python train.py --head_dim=32 --d_mlp=192 --vocab_size=19455 --activation="geglu" --beta1=0.95 --decay_fraction=0.871 --train_tokens=158300000 --steps=4831 --dataset="wikipedia_en"
Each number is 500 + 40 x the weight over its row's rms, rounded and kept within 0 to 999. Layers, rows and columns count from 0. Numbers have three digits each. The size before them is the row's rms in percent of the matrix's.

# layer 3 MLP gate, 192x64, rms 0.242, rows 105-176, columns 0-63
113:553518455465489586476547456425550510544520472458542489505511509462463504552550492468528545528551530521452480525441545528509507537482490433419448514506498534432470506485485492411454481467422537
101:584480480469542489510398520513447438487536496523403501474500482448518523516480479462530523512463496447519528500552404504454538486514426511464541495500437526486578562485455484442467521501487539
077:512490553555426422535460487557490481503499448444531461469484529477500431488484492513447477565472438508503460478409553517491548549502429501505516443488554571487549494491527503545520454446484558
093:504433539525469505447465479498530489453467511456492491567474515579528490451468535509496448534605552526504556493451456518477564473396586489565529516514534477451490511529552508527473513494470527
086:465471540511506498531450508492452454487443471481493480542478573526544430529422468515464508495511478520520488518542436519503555468545471545497552468480495398459482517479577398440483562547494488
105:531489441520491493560549523467590545510548481511506510462504493561525528528540494493469451499490543544553468492463463539551503498645533418532547534525481447524508479528484481443471537477552536
094:499467507497462478570440490550461474573544407492476496471498455556507507491516448501553459560429453557493541477514464474449429503529564482432515525494530495481469452524592477494497532486519553
100:512439482568508502496430514516512452535607478462521549541459544550542439564423489486526486581486516492507496502527468503547565502525523485490439415525542513507451488461457536520443532481484536
109:448486443493507533433499492492543504493507480476474491442473419462512601536521496515404471478521457501480554486469481518588527460535551514549487560507488520435522506521443536446463522427496442
116:456499510476443575455374534454509461513461486474547500449572533512530512516540490496559515515477550488538551497495422429475485547438561510428458499544493494496535472474465474478504476506505438
099:541497486526524479538421444507533486471471485527511479497442514449457540492501445494482568488529475470577417593557523575541507540469530444506508433560475465499515468451512492555462471460481447
092:433539430487484562494484530529474501407481508464488500447582455458525525572533485511435509449462500503502501522544489482528469486482530520540477505511527455474512517503558454476396415497588498
106:460518473431553446488471524610509431431577438486538491504521503490450529506561511533492568468516478434509517552539550514478507541512548497453526477536469459469453448504437471490516475527557502
105:524507477450512500542482502500483515512427471576584515570483553526465479506489476431480465508457435527514452490466460428500513448506491535438433473537504499425463506482515441534558446565528559
101:520479522477505474490492489535445511500499558488529461559503478474537542577451552487485562535507466573505550528528581474520481542527454423510472468486448544432564471493451492521473573454452422
107:497532487494556555478475494491546502470576417525451472437524425525557435480492520485471516541540459447530535549478510524575559548501478486465471509476524484498501516490470391422469531481559491
103:475495517443488511484566495530397474493457477473518539514556515458521508574518465454435469500495439557485444552486446498445498503549474444492437530463475477464567440519513521473500447510477408
120:512519483452524441469442542505470491449454542462511494511534544497546510525466479463494487568424461440512444483528466469585547448502489587505496464497612476482477560521467501545504487531571481
098:499492521433581440450429521476494478479523469492432481488438484516502526521457470503384537517485514506568478569514497494516552491479543487444497514511583540563471511540464542550510519492431453
095:515454471461586527468553550510492556491478531461549477503527540518452531503460567529447515581553473433547430536523463433528472507504474503486442485479539572498427487537459556484546490502534511
099:472508503523446527543474588530509508486530528476484543524479513521516436502521574556530480557527423468485594523475502541508496502423531482416540502516474431598510493500519542545451506539540466
087:458545468405488435458503532451489473448477515428529453442426548465525539494528473525438484534523449525529430504534492493515553491496543532474466532497447508534522463547574461544534498502484419
112:485525430485546476478514518451489499457415516522478430492519487517563525502524455555529449506477395483537505422507490484500512477558534482525425512485416524500497462427514495531594450462489482
106:424455499520429477547475519513536447533461519469504420477473529445510474461507485511504552494509428497446483515522571438560481520547554556519501491465588422551419507484503503439515495506496521
109:524430477468547581493532446503542510519473516545521604484450531558466501477514508464507518475498508577534453443484528497538539553515513490535511495557398481563467522454554504527435460538499530
107:526543464492473438480533539392541523505489486452539514518467459511513480583556512462514459480494499453528460543524527486475553495508495508469489467576537515468551531506478379454466506485428574
095:492477492476470518476477481480491581505492479458547485441487470485529491496479526493462466502505468422428498370495417501576558460483524494403560538478531510493472443473470507477532473439465484
110:492448461439474410517505506587474494540545544484517485510481481479554444502508485527509482492537517522496489455412493515413525510581533476509518494562525439553507463497438497497567419548522453
102:501516516483469494503471514489545523468505500530496380511495541438502449512437510577488513505510430538479450507537501468512417523514492484458512504437529559395619544480482541526484505499493536
095:535442399522520517485534502466558486458632482512476558460471499478540490446524479494400466473505544502543522524500547547496501465485448473517480533537520503491489565476510499441550450453454525
098:538458515482481428497529522485541503462535467520487508476515486468493471503492471464529503515488506536625452469457507529511494543490584466471437457518506596536545580476509458520504420597483467
104:499429547507450527547524440468461488451423465487488496507465541480438460501508528445529542493460452545487518440434473562431519506521524422508488476498576514553516504509590460450452522474515477
087:570541424515511490484459513516517493479507499501541501515509455517526508491536548556531482527551501470540520456555503502546465470480454513496446521604460527477598534450412422499486569479449559
107:521530567509540575480490482486495475520539515524529452528414606471481482467462485506502506529564553567569548553522526492575454477478474543487464483494449553481489548549466469529515531508433453
116:496503510538571510465498489535522532466535493494466497564450530578488599492532513511537454509556485513558527478550476566516509539452513461446535523489437541391495499480441474519491531428471439
096:438557547535471487408514464447565453443529465539493543511488534586589569482478524514451489494505501551565488487510522448425482479531518493487488445529535507466531530460477547508530527557479472
099:501537551531531458567479477555481497531510497456533548421475542503560538487443536500556465568503512476457487566591472453477488509499543541454454513555427540517436467541514420497477499505475486
102:486469468433453480582542433559495509567515522555475525514425445523506489491536477510539484607480531478497527500512493492468513513523577492561536437515518445523437492565494533461497454434523526
097:491425490430534470480439491487540546543530474589575521501484419547522507528514498514504487523525482446478491493533454522475497473538520516509550513590582502495461511557539559556541588513476495
096:548501506481512539470510465493531487539489463569434558437472537459476453484519514496430545602513499489587504447504427493461546562519490451439465493482508527571502443483510546478490474561455509
104:509447464526537490540479538514543404463462471500489535553512460495484490456545547548494500537418509588527446485506561487381498456554497478497494469510538563490531499483572509492529525536524556
100:571487490441492466511427596439518476494470459543418548434482504597516559558468489529531545516527525532516445499515479533484457482479499487524571537510563473520478465508443474542502530477484463
101:493560527458487536527493482477563498427442515459507400467496605558473496452499513552493468488498499451459511533529526505488420481423498486478576461438566473501572533502513470495480462513501504
110:468470469489471422540506471476397505513462524463485506485546534419550496471496509467524505474478480522461416488494465445458481530531554581433481449512471462518459472492486413504465445421503479
100:508504456542431551432423489517434507475524486503531516494473463465563503515480507478480476614529469462476430577486493469576444543500516481503468494531490588540487526501444534486483476524454442
098:517535531453513475526524517501493526494455498492471397558608536483491571495539523487475483521440524488527474494465487473571460422480544459454519508468576498549517553454510555502526425549475459
095:536529478588624501626549470540505542526481468415547486508466495517518508530501547508476482549490484491501492507501498451484531484515557525437506543515519429517490447537461496476478433488470537
094:484498528436497539517519431504529549572520417522518562557460456544514439487536505468457478510535495494485514488503504574502516474489557500460443494537520446560502532510577555557432451570452494
120:545527446452533487513438504492487501490508480489493479459497552527552516540480455503544459439529452481511572468568553528596413530425534478492481522474521514489529526546417539510450573527453496
107:496442481451536522482477522561587502475508546529452473495451475480460516520541532534521524616555484535531431452502451551470505503480522448521465398531535525524564455489525475490475433513476498
082:514507561447512496451538551478585616523519582528539519450567504485494532536497456488533533498528480560519542449500531571515523499538521484456548533526571523494474454453470516559513534454496471
100:545423471456541482478516436471465415529499459526547473480507498519508530544499534463451499589557556532487454531452497533468447489583550474501467427515508493413461513490553485505562465482519488
093:468516489458426474523408582545489545510475479547538454490585419467493497563513490454548522514511469468462497439502474491489469533568530446470475510571526477508563475487493499480483510413545513
098:440464492440554429473508493594453467527499426469446553489483512497468464487530475445504565558546474493491513440484476510476540530462414440512572489469523509462513523474484556551469531463544485
100:473542543467545407486416523464511519505485497511515465420454446497514544506415491526433507516527513455475549454514441595508500519470516574472501476525486462428489504487465556482474574488527495
088:605508490541506499427461549601458499498471481503609464534483442484505500504455498510479520496507467496458506500479516547451461462526487440491552516494516493463472436567531469416476517453447468
109:433449539510532492597450465566483498530459508463550493494534450521490485488445507452485504555488542559462503560493512519557528575573539483571530524518491413493460510523572519517496485483541449
088:489457559510471523532479459537472510536521526574425497486500473443532457488493544473629487501536491504425479483510466455521483447527503568514472474465501526448446489470512520402418504449491518
094:464521505499524517481546454499408520549557543494519503449513499593484534595534497476476457444478506518480498504445469511488519470495498480514465542501453502425552552540448489374463491499462455
084:487468535534542562457481482576485478486507435495470476556512450483421456517542474427445499532470476482454475483519440506532536490557547517506471482590544500439522523439559554488573526538497466
093:502558502529548462499559461492372525515583449489577490536497582513534512494509562453462469510495547497532532534511526475529528458547496542493450457498459494460446531444461454528502479479553467
101:474485491473528593483430456442493528492490464559497460411418539556502507584516482479510529522432512495462410482490486457475544447491551516445517461503569498517554514534498487534508468516450483
103:455440511470565449537498531461490453494411439485505504533486550549484486516528456506455515459502450472547467537530466434453512555551501575543433477528512506507554460516574463452548430516517498
099:518508496494442481518445466495509510437471485452452552506521464492508474512578489494496546496510525455566515483451398490468397572441524543565473479520484450522487444501454514502504447503405480
084:551505446459555446563520503450357507457509466454510509546534473460584556543474504546456468448488534494529434486475456446491477494517502504486443504448465529489458479486509501551482550469512507
104:484499584497492515545486493506471501479480594469537542496564456532553525483466452456491478529468423432483521490474516463539496467579453509531500571501480464611473520538503494497509422437472470
108:565470531509487530512501500454526616408492501500484507521426507499494493519513575496518517501573480486507463527540461515509479453460507515458518510469458425458580449535440491529426531552428490
108:531525500528536540551435446535491540539501492494514507514423538534540358505487533425524476520507558513452507450460506508469459464439498498487542532519519436473470451510463457488423489518498565
107:491465537440498536593431511538490544470509564435541450467507510460521458494428450499550549489563546534561532535480484564517540546524477498455547437444505498470509490547514541529459466482486551
097:487517473445550467492437475514517449494500517490519493531548550483545463573541458482497491491585522475464484448483559577499436458496575482503550522440507494475478513574563588542449493459457505
109:490466460493563536443456558499496527475476556549495506479447467534472508496469487463512551497497483440495495467461488415517540435462526472448508547538530552462543431444456510562455405430476484
108:486451521502534411546466497656453575544476483509505543520531483451552484499486463490560500543488472473524455460482545412509511473472492493486529505498496499538475534478456454509511426545525467
# layer 3 MLP up, 192x64, rms 0.244, rows 105-175, columns 0-63
098:473530505515563546490447498522544520523483456581486528517582496509439451469468439509512509513489487469413508509479437488553446543403526478434563470502515464448486458504443518482457457509544545
102:532436485451479537609489553483537507565549422556488431450498530481510506429463461515514534493478467475558461491509551456514471525488501543464482425443478598512533505485489531501460472508473513
080:482517472432515497486483575409539533484482479446486486542478525518444551482485504531551493464532537513443515539541465506491488489556536556501436551497463476555506493588493457523533595537425444
090:453475491527546534503453495499495474592582450536446474576443567432502494507493475514453522497509507561469427536494517443551483525537469523524547453462596466532466499455501524529499508531548532
092:548529448498481575505580473409508482504497515517467489519465485431483572530548515477495530487512423470497481428483544511466449536504510482480440517470523517534546527474423540529503451394449509
108:505433554552503513499525512492501432469483540508458533449438505457457476523501483498532559520582449548519507484466495455482493524482531454513437443572541540556456521508584515582511453539524432
097:518520513451502455522544518518469578589502590512498576548466534511487477458455552458504522509460421519540448495508497469516512522473403506465487458548549449568470442507514474560495511540489521
095:456401512508503566502508456530488426537527552444508563548543542448539483517499455497492502532504589509426431488480526554488522538507506470528583529473510466513494536548485547504458504415472502
105:519491512510479501478483534574481580443505552511496500466558452423577516463513532518509397472524516479532481590520490462563519443466507479475556469503541488548525584500482489572506506468490454
104:497520492516509462441525501475560490473589531540541534497436463590527538553531529567518497545525481488522522484539559529464489533419557445454537525533504525463503490399511536534558505459463487
086:487526442544429486549477513518421482477437494496498520487490510411515537493517533462487539476535416447527523551532546444498517566519537438544408507507478497589545527557516550480483518502516484
087:522514461493526531465493481450460459528533455581478574443510435481599473481461462503515556506519506433480480460543438485595530474486509414464446510537552502522473492479448514521524466457496528
113:444528528491489468490497462539506493514521477501571500424593500483489482440425502469469467541464523453405590490430515502474464532494513508466509519490546448478473518561532504436470472422542458
101:470564472467463551469519475570466443460477531615559483485513493522521541494510514456557495514527439481494503433440519463493428535498595536555429525512546505500512539502498444509518445490518486
096:506489477503498477520570482519515498454545530447573509492429543425545502515497527532451447500473412484487522574563560493561511509531448512490481457462485502529510480568473477540479512444428589
106:540519471510518470468496534426508529500482534487499591491397508489548496545516495557576549474515506514492442459493480437548455444499463511521424550500450514529566463521484540532560457508430537
096:531538598536510498570495482525556548432490507546517465521475509539456560452434559501511463548562473466505508505544522442573548528466534482466501495489537537529488473499518465483553431485471590
111:468519562509467554545466493476554550514473543492511448505483511527490553478450508409514519420470538455536493497475502555542559469605495535506495528461454441535518501468531410500502466441452465
117:474500478454542542525552581479548538489539532508570544491496553512559478544470518494445549450553535475455518544479568533546526448506488511480459463473504404486608516525446483475524494539519487
108:498533503551480561528495531449455488478500469478529503528539546508500502499506546432430522436411521511550442538512480487526518375583471562449438452525486513475535514494495493533493469519476432
078:480503486538505495547518518543548526507504515547501503462474513529543503455604525498557556536525519420520636531428505530454507521511499534415488464480501450557471476542471499511490547564502534
094:523539544535445565479521552450583543520453515522427476459518545505566517435462543490560515482510520462479553470535473452443428483457491502496513455520586479464556556507477528469469527541512474
106:427471542510490492445482559459455500532495478463481526471510536501436544524479515470449497492612480510581478464503511430552522544471466415449484457463551491537485489484574492521567534496552467
106:518587522514567477497561483508445512488470566459472480529487558510485476499467532467501535453511463425467450564505499506456472468450461581553500530533432497473532531495416477445488564482444459
116:448436450466527465477512461518537443460552528499493550447470383476491543544522573536544557465552509467551466470564548461542490530489522519539451520542501472550459521542475468497521502477499440
096:414453443462488603498451518438489488539459488511510450502528503507553547564518501520431493496493472495504527497592551508495437532522553431532482461484515523565505513550539566538539468462531500
104:501555561513511493578488485475551542501488543509488453526498528546445481463466499497549494546541477489461490580509495526461494485526499556545594535470455417544599484513500441547441516530477561
105:505526485533563591529435481517460445554517501507505568475542536548516460479468520497492547479506540555460511488444422487556459497527505428505457478539506514534479494489515554583447422462562528
098:527528554459492521484561457544457450488487477508500488569591537543479484528536465473449542458542453443493505501509535553455489474453516456515433495467472442511529594487455524451506420543450534
098:422539520488566515525420413511495549542484501539500462459481449565510521562449534471575547541494515463514458437517503476551501497505497506526484476487500463529492425458501499536497517569602471
099:477496524503468500471558527520496577494499517520522477523549499511425516510494456424473424432533519481542461478437476496529558437474531497561475514571594462515526507451499477527490411559451530
100:512588482555562516501464516489583559518524553537471533508499436530562502466445491542492464517535502408441491501489490559475493576456440502480545482525551453441511494443477486467485436533496481
088:462453552478507549543494571529492466512465497515508519456509511516474471514437494415471497418419490480559462541495423474434530523486573488488539462461525444529424474497526553489528445454524461
104:499433493526434460491518501559494558515472522454454513515472455469457499531582490462517463521444488522527486422469561488428562521557480429484488520533551514502523466529500588457537518479584539
100:584551522537487504518490540517544468455514428572439461495419542531517491504472571517504515548452539557509478486558468503523537547539507536491440558497493496454526515472399481489544474545563504
099:467495482570536514534528537461453471520481514448494438517475555473460471492595450538575464498481431508474420527450468501488476593493488492500534546565466554553527560451541487479487480531496530
091:561452465464487508440472584514516458509527418455513490524540469487475464507569472555427465457546519525560546401457485542464532490462463507470500509557522530496411507478510551513539525489530509
111:523430449456500486513482494484531467520509547484512598539558587513448530526505482482499557492506497593566439553480518519538462545503459438476470452455521508452482519471503589552531486540530489
101:503497473398540483527487489486516498560462497559553497575423465480508562546542494515443479514490532569471493485514537587502553538570511493506566439496521498516558449509542535552463473516447483
099:564451543568512475487497498434460467538520513474497472476438488465532543545536510490525530483495497600575471455504516498462468576537402495409506448474473479497542518551449517481510459545532488
089:456492498496453516504505472421505507578554476515447543480486539519441446527511472552474519541536477515484522420558469533556430497487541492491453547468503437524480432550460534537552511474462596
109:431450461490526489477546484478524450491527517476457461453486569575561529520467493491483496521553443459537495579479509579502525439522407515531528566495475512428493525455495517557576474519516511
095:428469468432502432536509522511517494505515461505553450555535503467515418542442519514495509586563541478472548519516484476510466458459541582513455467459491411484545514515413524534534512499529482
124:525442460446563449467571499550482425541534555422543511472460487539555537588545504470432467468474471586466531503519526498445535495485518460508500462436512463446510519522485523499497545514476503
103:447556525535474570526571505511554525493578490514475432511527519541457469418477524500537535503499515458502515462478505584485456495519472424507544572541537467489528475489511494455508479536384532
105:525477481548575499516580511428550492535569526503494530494472533430522566530517494508520520503515448506483534524533464466431537551525520485494452480519447453464453439503503486448551608452516559
113:457526511515521457602498453493525525507532474468538467568481517457496544454434528453455538489468515492438520509482503459520546459601528546514517550449513487543506490599502427429492550499499492
098:471477456523432506553467578487471452481590561483503475530420526443516510567497514495561489510477471542553530500460461481544526563518481533540501540462547471513503518489468399484517555532556535
098:438504461504565509463501436531512534564549468441448530515474467521500527490569580578514533464468452484551503474494510486534582470531526511497490470578523514449472454523431519541520480548493424
117:447490493478528488430473475508581537546556515499519510528539451514497500452555539578604508526456555505507494583509492475444459546496579517521545462520485431436501503459509541541526539496535480
086:490511534462518532524529516467530587526579551525566554493513437588459518457480471539508449494550507551486461488490470565556526486454519513452543556487494447465472520449436459549452542491498544
109:555505474463440553431472575533459523477486498444495549496489543453512464496546478469514478452517438491537520537520482536560565502451532516523555588447484530519558526456497549498421511550490436
093:445509473456482506557426495531412504487407504508529492504554470492490502542503474463541519523502490516449473454445501533475549513565433497501469437498496468476610467514502527508429491518592452
109:461462451445441521490470568418513567505440521489511527508476522444520415525471488511546508495533536480483545470453425480513484468479558522499531552456555525548462498538559456498537411521522547
099:416511506475505525487520466509587521540525478572501485426511555609488503498488457576545467465585484448529493446480518543514528514462543498445502495514505535476554430468514507552445458491500480
083:484467488561503465491478477451545456450511564561458551503451540461521528461431499479534536499526567516536481489541560505517526529518531510623500451517505494467448539491509528617534551485480509
095:486575509522433475486479474406468461452470441533468483525475583528508486529516504536549515522542455456570468530422545559473483524445418549513528518490514497459495477521535428484524539519452474
099:420502492517535525505437488533484538522515546553540478495499489519432475449494460534513439430476500468530460464526514432518500512457468465439525489547516564474518404467512458435510537535483611
085:470477508506528498507609537460421466561471499499504495397451484572452507523547469460478478470507538538526473491454555487467536464549499514468448455558463474463518471541547461469487501486592496
086:506446484502491512481453477572477487532444577499531461511493430534529451464479519494430480505454461501447497428545508538516531449540569475462539503560542560471564472479496472442480512400472466
093:474481454433545529520472500566493462500502608499500532577458417531462490481534476503539597480467559519481499464450531538498479550455486436495562551492493494459509468488529447441497552512474487
095:439501437549458552462496464470542463571525462444498527425477423503458484517501517542504508571522487482531424488444562444437507495457498499554467509528500508523432516491496468548500422544488554
100:443530564471480535416444526532567482547508479498528520503537482479457496490483483486558462533474558504554492533505471423477546448446511453501519411514508489439539551466601503499550550524482534
098:512482524452505540412480452495451491563540507407524513474541496551517536548472517556534474550513542506484554511517519511531533503444500380519455547476546511459475500543444507481579541493538457
087:463485516507479527438466389459581506570493521542535462444523438517460518404565466444515522523533531536441531497459478565509487575503544448525516482537470512493515504451528509490487462469507486
104:511492478533533517494496487450346504525470538452514532480527494507512472480555502536485472557474456504472404502512497501433485533542492547528567584494440496534529483499520410499513487433508472
112:484580501507504476495535536425503553460544482524516486485537531519552493443482568576485449469514519385418474543472517482516448404508517491547521477454461484514533491546478478480499460538480558
109:503542542515413503574548536447482477478509518538497517465518422511514589431478440564481518531482465544503503523473459484479517532560526488576475507536441575471513460410477528518514472536533496
096:508491525516474489469502437546507548507477472489583474475498520354514491495457500468493423529557521459481529477458487438515507552445539520469517434536509490551485477503451441480443546458519571
107:535503485498530491548475473560503532509445552492439489624497413541473524500475547492453555537385482519535489496538484527447489498551500468488532491445487489492417457456523531501453551474502492
105:468406486420492504475435492542486534524420491489393512508425467535467459503488495449494530502452471427490537491532547474498532495502458459434533553503546581510574493518477475531501499483525506
# layer 3 MLP down (transposed), 192x64, rms 0.207, rows 105-175, columns 0-63
108:519548453500485530513537458409572433515447507501494470477500548495537518528515499441533462485494594515516450595486521555446432550484471517545504493439514573533489478451509473475469493552465536
100:438475473442536462422423466479491534500504494479554483552495567501451482516490494511531562519542482537449498442542452480457495500464462518481526408573546451533557458505512451477509474516590516
084:528453474533483496516534497474561520448468506508503481484488476472489462485500483541497514448527491536530452548529634520495494558497537430470523534522534490545480548408511503450385436526548541
091:508514520552526482539413487541559564551496465521518424449523549505494476530483498524464485431482529536557456436559435507421496468492546521524440496453499470497468518522464493547549449459553440
095:426505484476468446564552527481491425488479450478510522528492517437569500538530511473497498478517481515518537496439567442572512491524522446533535561519533492488509495580504531458421478575411491
106:479557551473498576505461469533436426471512465550562464555496475531442445462471547532517488485541477537464505458454577444400510533494518552509507530480509477498529477483418480446480467541509492
105:480527500480479470538479562502509452591549444453519475606508434480516522552513453561530454493535447564463523464541502481471460477555542551549493528484541556473482513508554495468479572520484545
100:446507429540445526486566503548483511539527477492495574537538553504490538512475522568537550442579548472440475492519530524433467550574496503592520500510482493565539528499574518535494481518511479
103:479377563529463496577548512451475516447488560480539564518526521476475476517492486518512545520494494531535520568576613475503454479538478497501545531543509483498461516473540534479559508548533530
109:492421401463421560530485460496456416526478509498509556536451515504403488469533435471521506536544504551508462492497534523503498514494507447536502426458495515542447495534482504565525479547489556
078:527523506485427454499533534514491481453484548446499474406594436556535569504532490506495444480467592494485523501450554523467479504478508495471501492527593528478472495581530497517535502518555558
092:501490461478463486464489466500503536421475590469494542495446478520468560539519562508498487467525557510482548543465599473488500529537483508464542478528541475498563460499498445542437445590446561
110:482469512510506481499482435478515486530483488493533445453505543488469523525570441464514542473396586578462502476491484552443500557438522484494562439490564447473465504485482461508465558461574494
096:441563450475474441471513480535477455435547398524530477530526512556520515517503533535537534519490528530500541458472463546499491480517489509553534489522523561574443493571442526465481511433564575
093:553496602520504524553418488463520505516479493514532549469541476535429468414497470482543449484443451511459483447556500581458495515549462458480490516488481467467443470498527444521518510463552433
107:546448512506517472482490577454473500486474566478519464479453474542496477496521530565509541440500489484478530558501466506522488489493479457449510485563402441492529544466542586487508473573405574
101:509478485462492475485447486445459406442512564489437550489445510551472459500550473535429508471489539440513555497461449430517505521522411531433521472465473460515490494534508540433514460445492514
104:416524538520582497553485524546454545448516445549489427496582504524476501482465525506513465519525496522469475570585522473511522439524488497488542539558521569461514536556465553508435467514461489
119:508529556482528523516499571465513479530570459453516542528535521547536514508400448482489471496524524514522448544547489601582453490462483471523478522507456476525514476511484503542535533379510452
110:515518479474582553551543531487593479497523537467442522514555550498406526474460498565452452532487504505487443520542486518516605496485483573484471469539480553479470500426485543480498521479455501
083:550448483508528491513532521515532414477465524462482502502519508422520578489544457500522503389487468458515469550415494556443565472460494554515498427488515488496520494504475478472526561428552463
081:469447550456592503465453514459495522452475496497550551498467468452516509554474461484461478520551471462534561547468593557493470596550557482441494465532547466482469484479548540519512523525485532
104:539496519536556454513483498533534583505562480535487538458502474430517506549588516517525545486493461543487490494491564539536489458474449470511428563471425481564478488484516497424444564518537556
101:600406574476483461519488490467547477466521505499511548482555529531512497536536468520534478536472480494471559520453465423486422492511509469525545503502539536547503527523506412493407522421506505
114:581520509581513556434534490558452501477479470567472500545532504608515502531461476524512523542515491455451547477492485490533512502499462517594457493504445475448425440519494528519557498464543531
098:557510540438517477509473504493494511523502556491489526481403530525452503544606469553531559574482471489431499463492493477509471380486503555467499490506485431468572556492514496480510521452514532
096:478486492447479503476481483487476531482551497493512455426522481490520491493499513562443483540490391512485513503559511517516465492471605478430484569487508476577548506584499519478382466522509470
110:509488449470510507500485466568466475527487469538563546518554477483592441527464524506583437517491483473496542570428518494501558463482561531534514522525466517470521447447400483504463482478564530
104:497510433501487524523510551527471485458536464455500588448448475524533490489449434460532563518505605437493503464477458492502525479494510512519496511557509508522522438585446502511520477400573525
088:477454557489524476497527454419494446433466529508529488441494479498522496431478476576475525523486460497530474500526457475620528509511523381473579490456481509458471485475506506508440488436502493
097:519515452537480465528422478460539425515531441549495491446527506521530505481459482542515563444475536520498484495507454645489481508529508549501500578429456566495493518495456489520504485483558446
104:480524510444483526514432451468541446514525521471507495460467516477497445476481542466503486477459486498541468442503391513540566601533566425518483506504517424506522552492436490515424488545461501
085:546512481561552446540496424478524512440514478501531452490478502501607461541529483521517447486494451427502525469490554447531469460450521480447493520475504600490447527528492462519463470478407524
100:498457453385486448531445433466454487424458509457498511492481532534568464545498526535471472537464494492441508519509487420512411450494524495487479584468546533494477530472435505463523476496478529
099:539526449489465486483526436541447523499519497476535495531488503492497600484478497449574467473498534407521524570529443459436580534500490489445454519441493550523517444488554472520454481419494515
095:521487430464487468527458593422485500565489459542518553470522473495467539406545512480536480615581482473496517506455489503474538500518463511498518534494471491437551508472551568502479546482508525
091:530450493507550460521524461515505509418478545488440531459493626550542434542515486498426506496463552539542533577483463516498469518552508514493524459507493472518482598495531438498538474470516543
106:424431466496518484520509473505501600586557531480479531498504512462530504435483522463560450483505472534494472530521537476532465494489493499595432461505438506461545475425506537523446587507480489
101:549515470504550505493548496552506556572492501544527495457479468552506542571510516535448505555528535525383511421454471550490503476525544526472570436526572506573482493481490504529531559475484499
110:520504494495455573467476601450495512542484536416514472533466427514488531500526543495550462442497516517498543483508552488543456497448504582443524472509517431533527592478462478475557477550544500
088:469477475500489492535549579547516519470437449526532525539505503528457550487557557458523510525525478517475442403481636503503464491499489552523531468505532592470514549450503472449490498482522473
111:466507483566520488513478526451507532487473446503471584474489513492472570561534526492489583510436562419435505484520531572515540577499461432533531526494542519520485522436487431475464509541500455
109:485488552510483482606461466511552540474484444498447487476401522509537442437560507468450450443451550492488480488549513433478483536478569466411477513507505539516538484535528494525435513493507502
114:573486422462422430524465517489503500442479501471499494465553516569434451456514460488531501511501581471526534501500547509508467547482498486502568451560527461470506558446484553507521540465594502
103:505537571535484515448513527569528476551555559495500492481545538494466530496507502516506451486507601444565553552451440459469512535517454438539509478449499435425514565499525482536450504456491462
098:449443517531528526474452499532513521480453507504556541495450556509504481515480472544504548485568471438512532535528532475433520527614436438458452501502499465382500466538474478497481550450476497
102:481579447493518537461538484533512498554529433496566525522471461467511550390436502500532478470549473464483522529465489577516578534452529526472525488516551579551513417513472528507508494482520472
104:461516489451472474467508577465531516530608590496515520539513535485456522616504564505544422533507452510555574546521528495539478474542484475512486525526471478468529486502469497472551455540485520
094:521472427512485421446512419509465563484517584517505470513440560475450488501538503471555503531485463478515595512530552475491449510456531476527483413484545513534479518554535436488508530534520553
118:507493443465437575460577499520561488515564496484522562487517489486504569523493497453464537548525504556473490469528502504565519455481496478621494549513497595532491523517550430491511522540523544
096:534559464511457523548537444486426457501486554514470489444587541570517492471528502481494499492492493562453440446467490561480572518445472527473429464500528512540533447530484505530600521496526528
103:424507525472554498485412551422477547531515446555438496538526457508529507470513505559456487536454444469532500494541390566522490463550499510471551535546509489489472488493440511451467549502486465
089:428499458518467507494568600519503521517496518493527496472573413516429553570578532471477521484502523543482489498564486562523560509457457498512470472491548516515565444496486485537457569495544502
113:546508484478579458475496437452482576513473523535501487480486539510471486441496466493448429593522514522476506445400431459457517497490512480530599495573488514507505568451511534541508521490485506
104:479480566557513456492494535478481513476489549439429492502432483404403497514515501505536531593511534517502485440502532530442479532490489616532477475524491484502474510457551486432534492508535469
082:503457515468493484542474486454473451490493564560488562459496494533483474517490505494424550527540475451514484557545439401457522537564456518430544578490471425503544509528509486508533475549496426
100:537427492450479495536435521516511468422490548459489522474535535501549421446491450487446525467476470539492468541472494459415483502549478518494474543539416461483463539476527475499457405465544543
114:563526471518540545500500535507523389521477534501521499539494520465419521484543533528451489534445455463507465524422554582454514538504481495528449466423485556487517546452561525493511471498578509
087:488497531464448534490533500495555545556601503553458497606497588472491457503490522557582523533469492427498502450486420519532519484528497475488477504511488483512449531501481528507514533476397481
087:447494458475536569520558528543494434499530515491469532556549491481406539527494485502474496504490527517498517509554475570513490480459519488606467434475466489471506524427569537514569597505520494
094:474512419468482514623488424504500509444529493484536411542508497544549507513501546481456414522515507507538454484582514505535475454506517480444441473508447500519459423509510529498463465463510471
095:526461478481600473556515513487499502499503513490478510504429529481503535505568519467514467554449496500438596515458547540482556477512511469582507516480601470543439544530529505458429450542496527
097:491468562486508522582448538441539551450515541441513476451419476476524472528496485505523463489389510493484490461459477530493479443478488482486536504523467421482536460428511450492572549498498565
102:522422513516564499577469488546457568465458505457460443516556491506565503494482513459490428453465463539516518520500566540494455456556521507502522488471420471497470530481422564488493461481581513
076:513429537541449466484490630485489421461522506494518494533509520523541452555526462435455492528466423496541500526565489501519447460511453479493495513523510487501431572508439476484498529539480424
102:466489413486460520516435416472531426476551482485444494539444512549543555529535547553531512455500543502505549524475422564550541540496443479514509484528475493494559500505511522479531570555451522
105:457536462540501402500467537472502495523465487523487423487498454496482536454520518494505445461511478560488512529436527516523489452485472534571482458467543461486514545438526389579526445436550514
120:513535531481495560636505490455461500468429442491504483457546474500541491388535527449540489544474545502470471497499525466488462538534589471537533543473454467532529493506488460465486472552500529
100:477541574536467587527563461525464552470594459542487456490499523585514559511529482562463548494473504426447502512536470467523540459530541584500492462497489484476472489510511539497510512523418497
102:498456497554539544489446475518468534469536585546494507461534456437479444512496503529435488461504518510480468484553542502542491501565513415488557457501568491405456519447455491488435575516526494
112:543463509591503480569487449510479468530411515482538506539518510515491523497489463489427507456464552495470494520470444513437582546528519503472641457476561511471531467531516521517505549476489492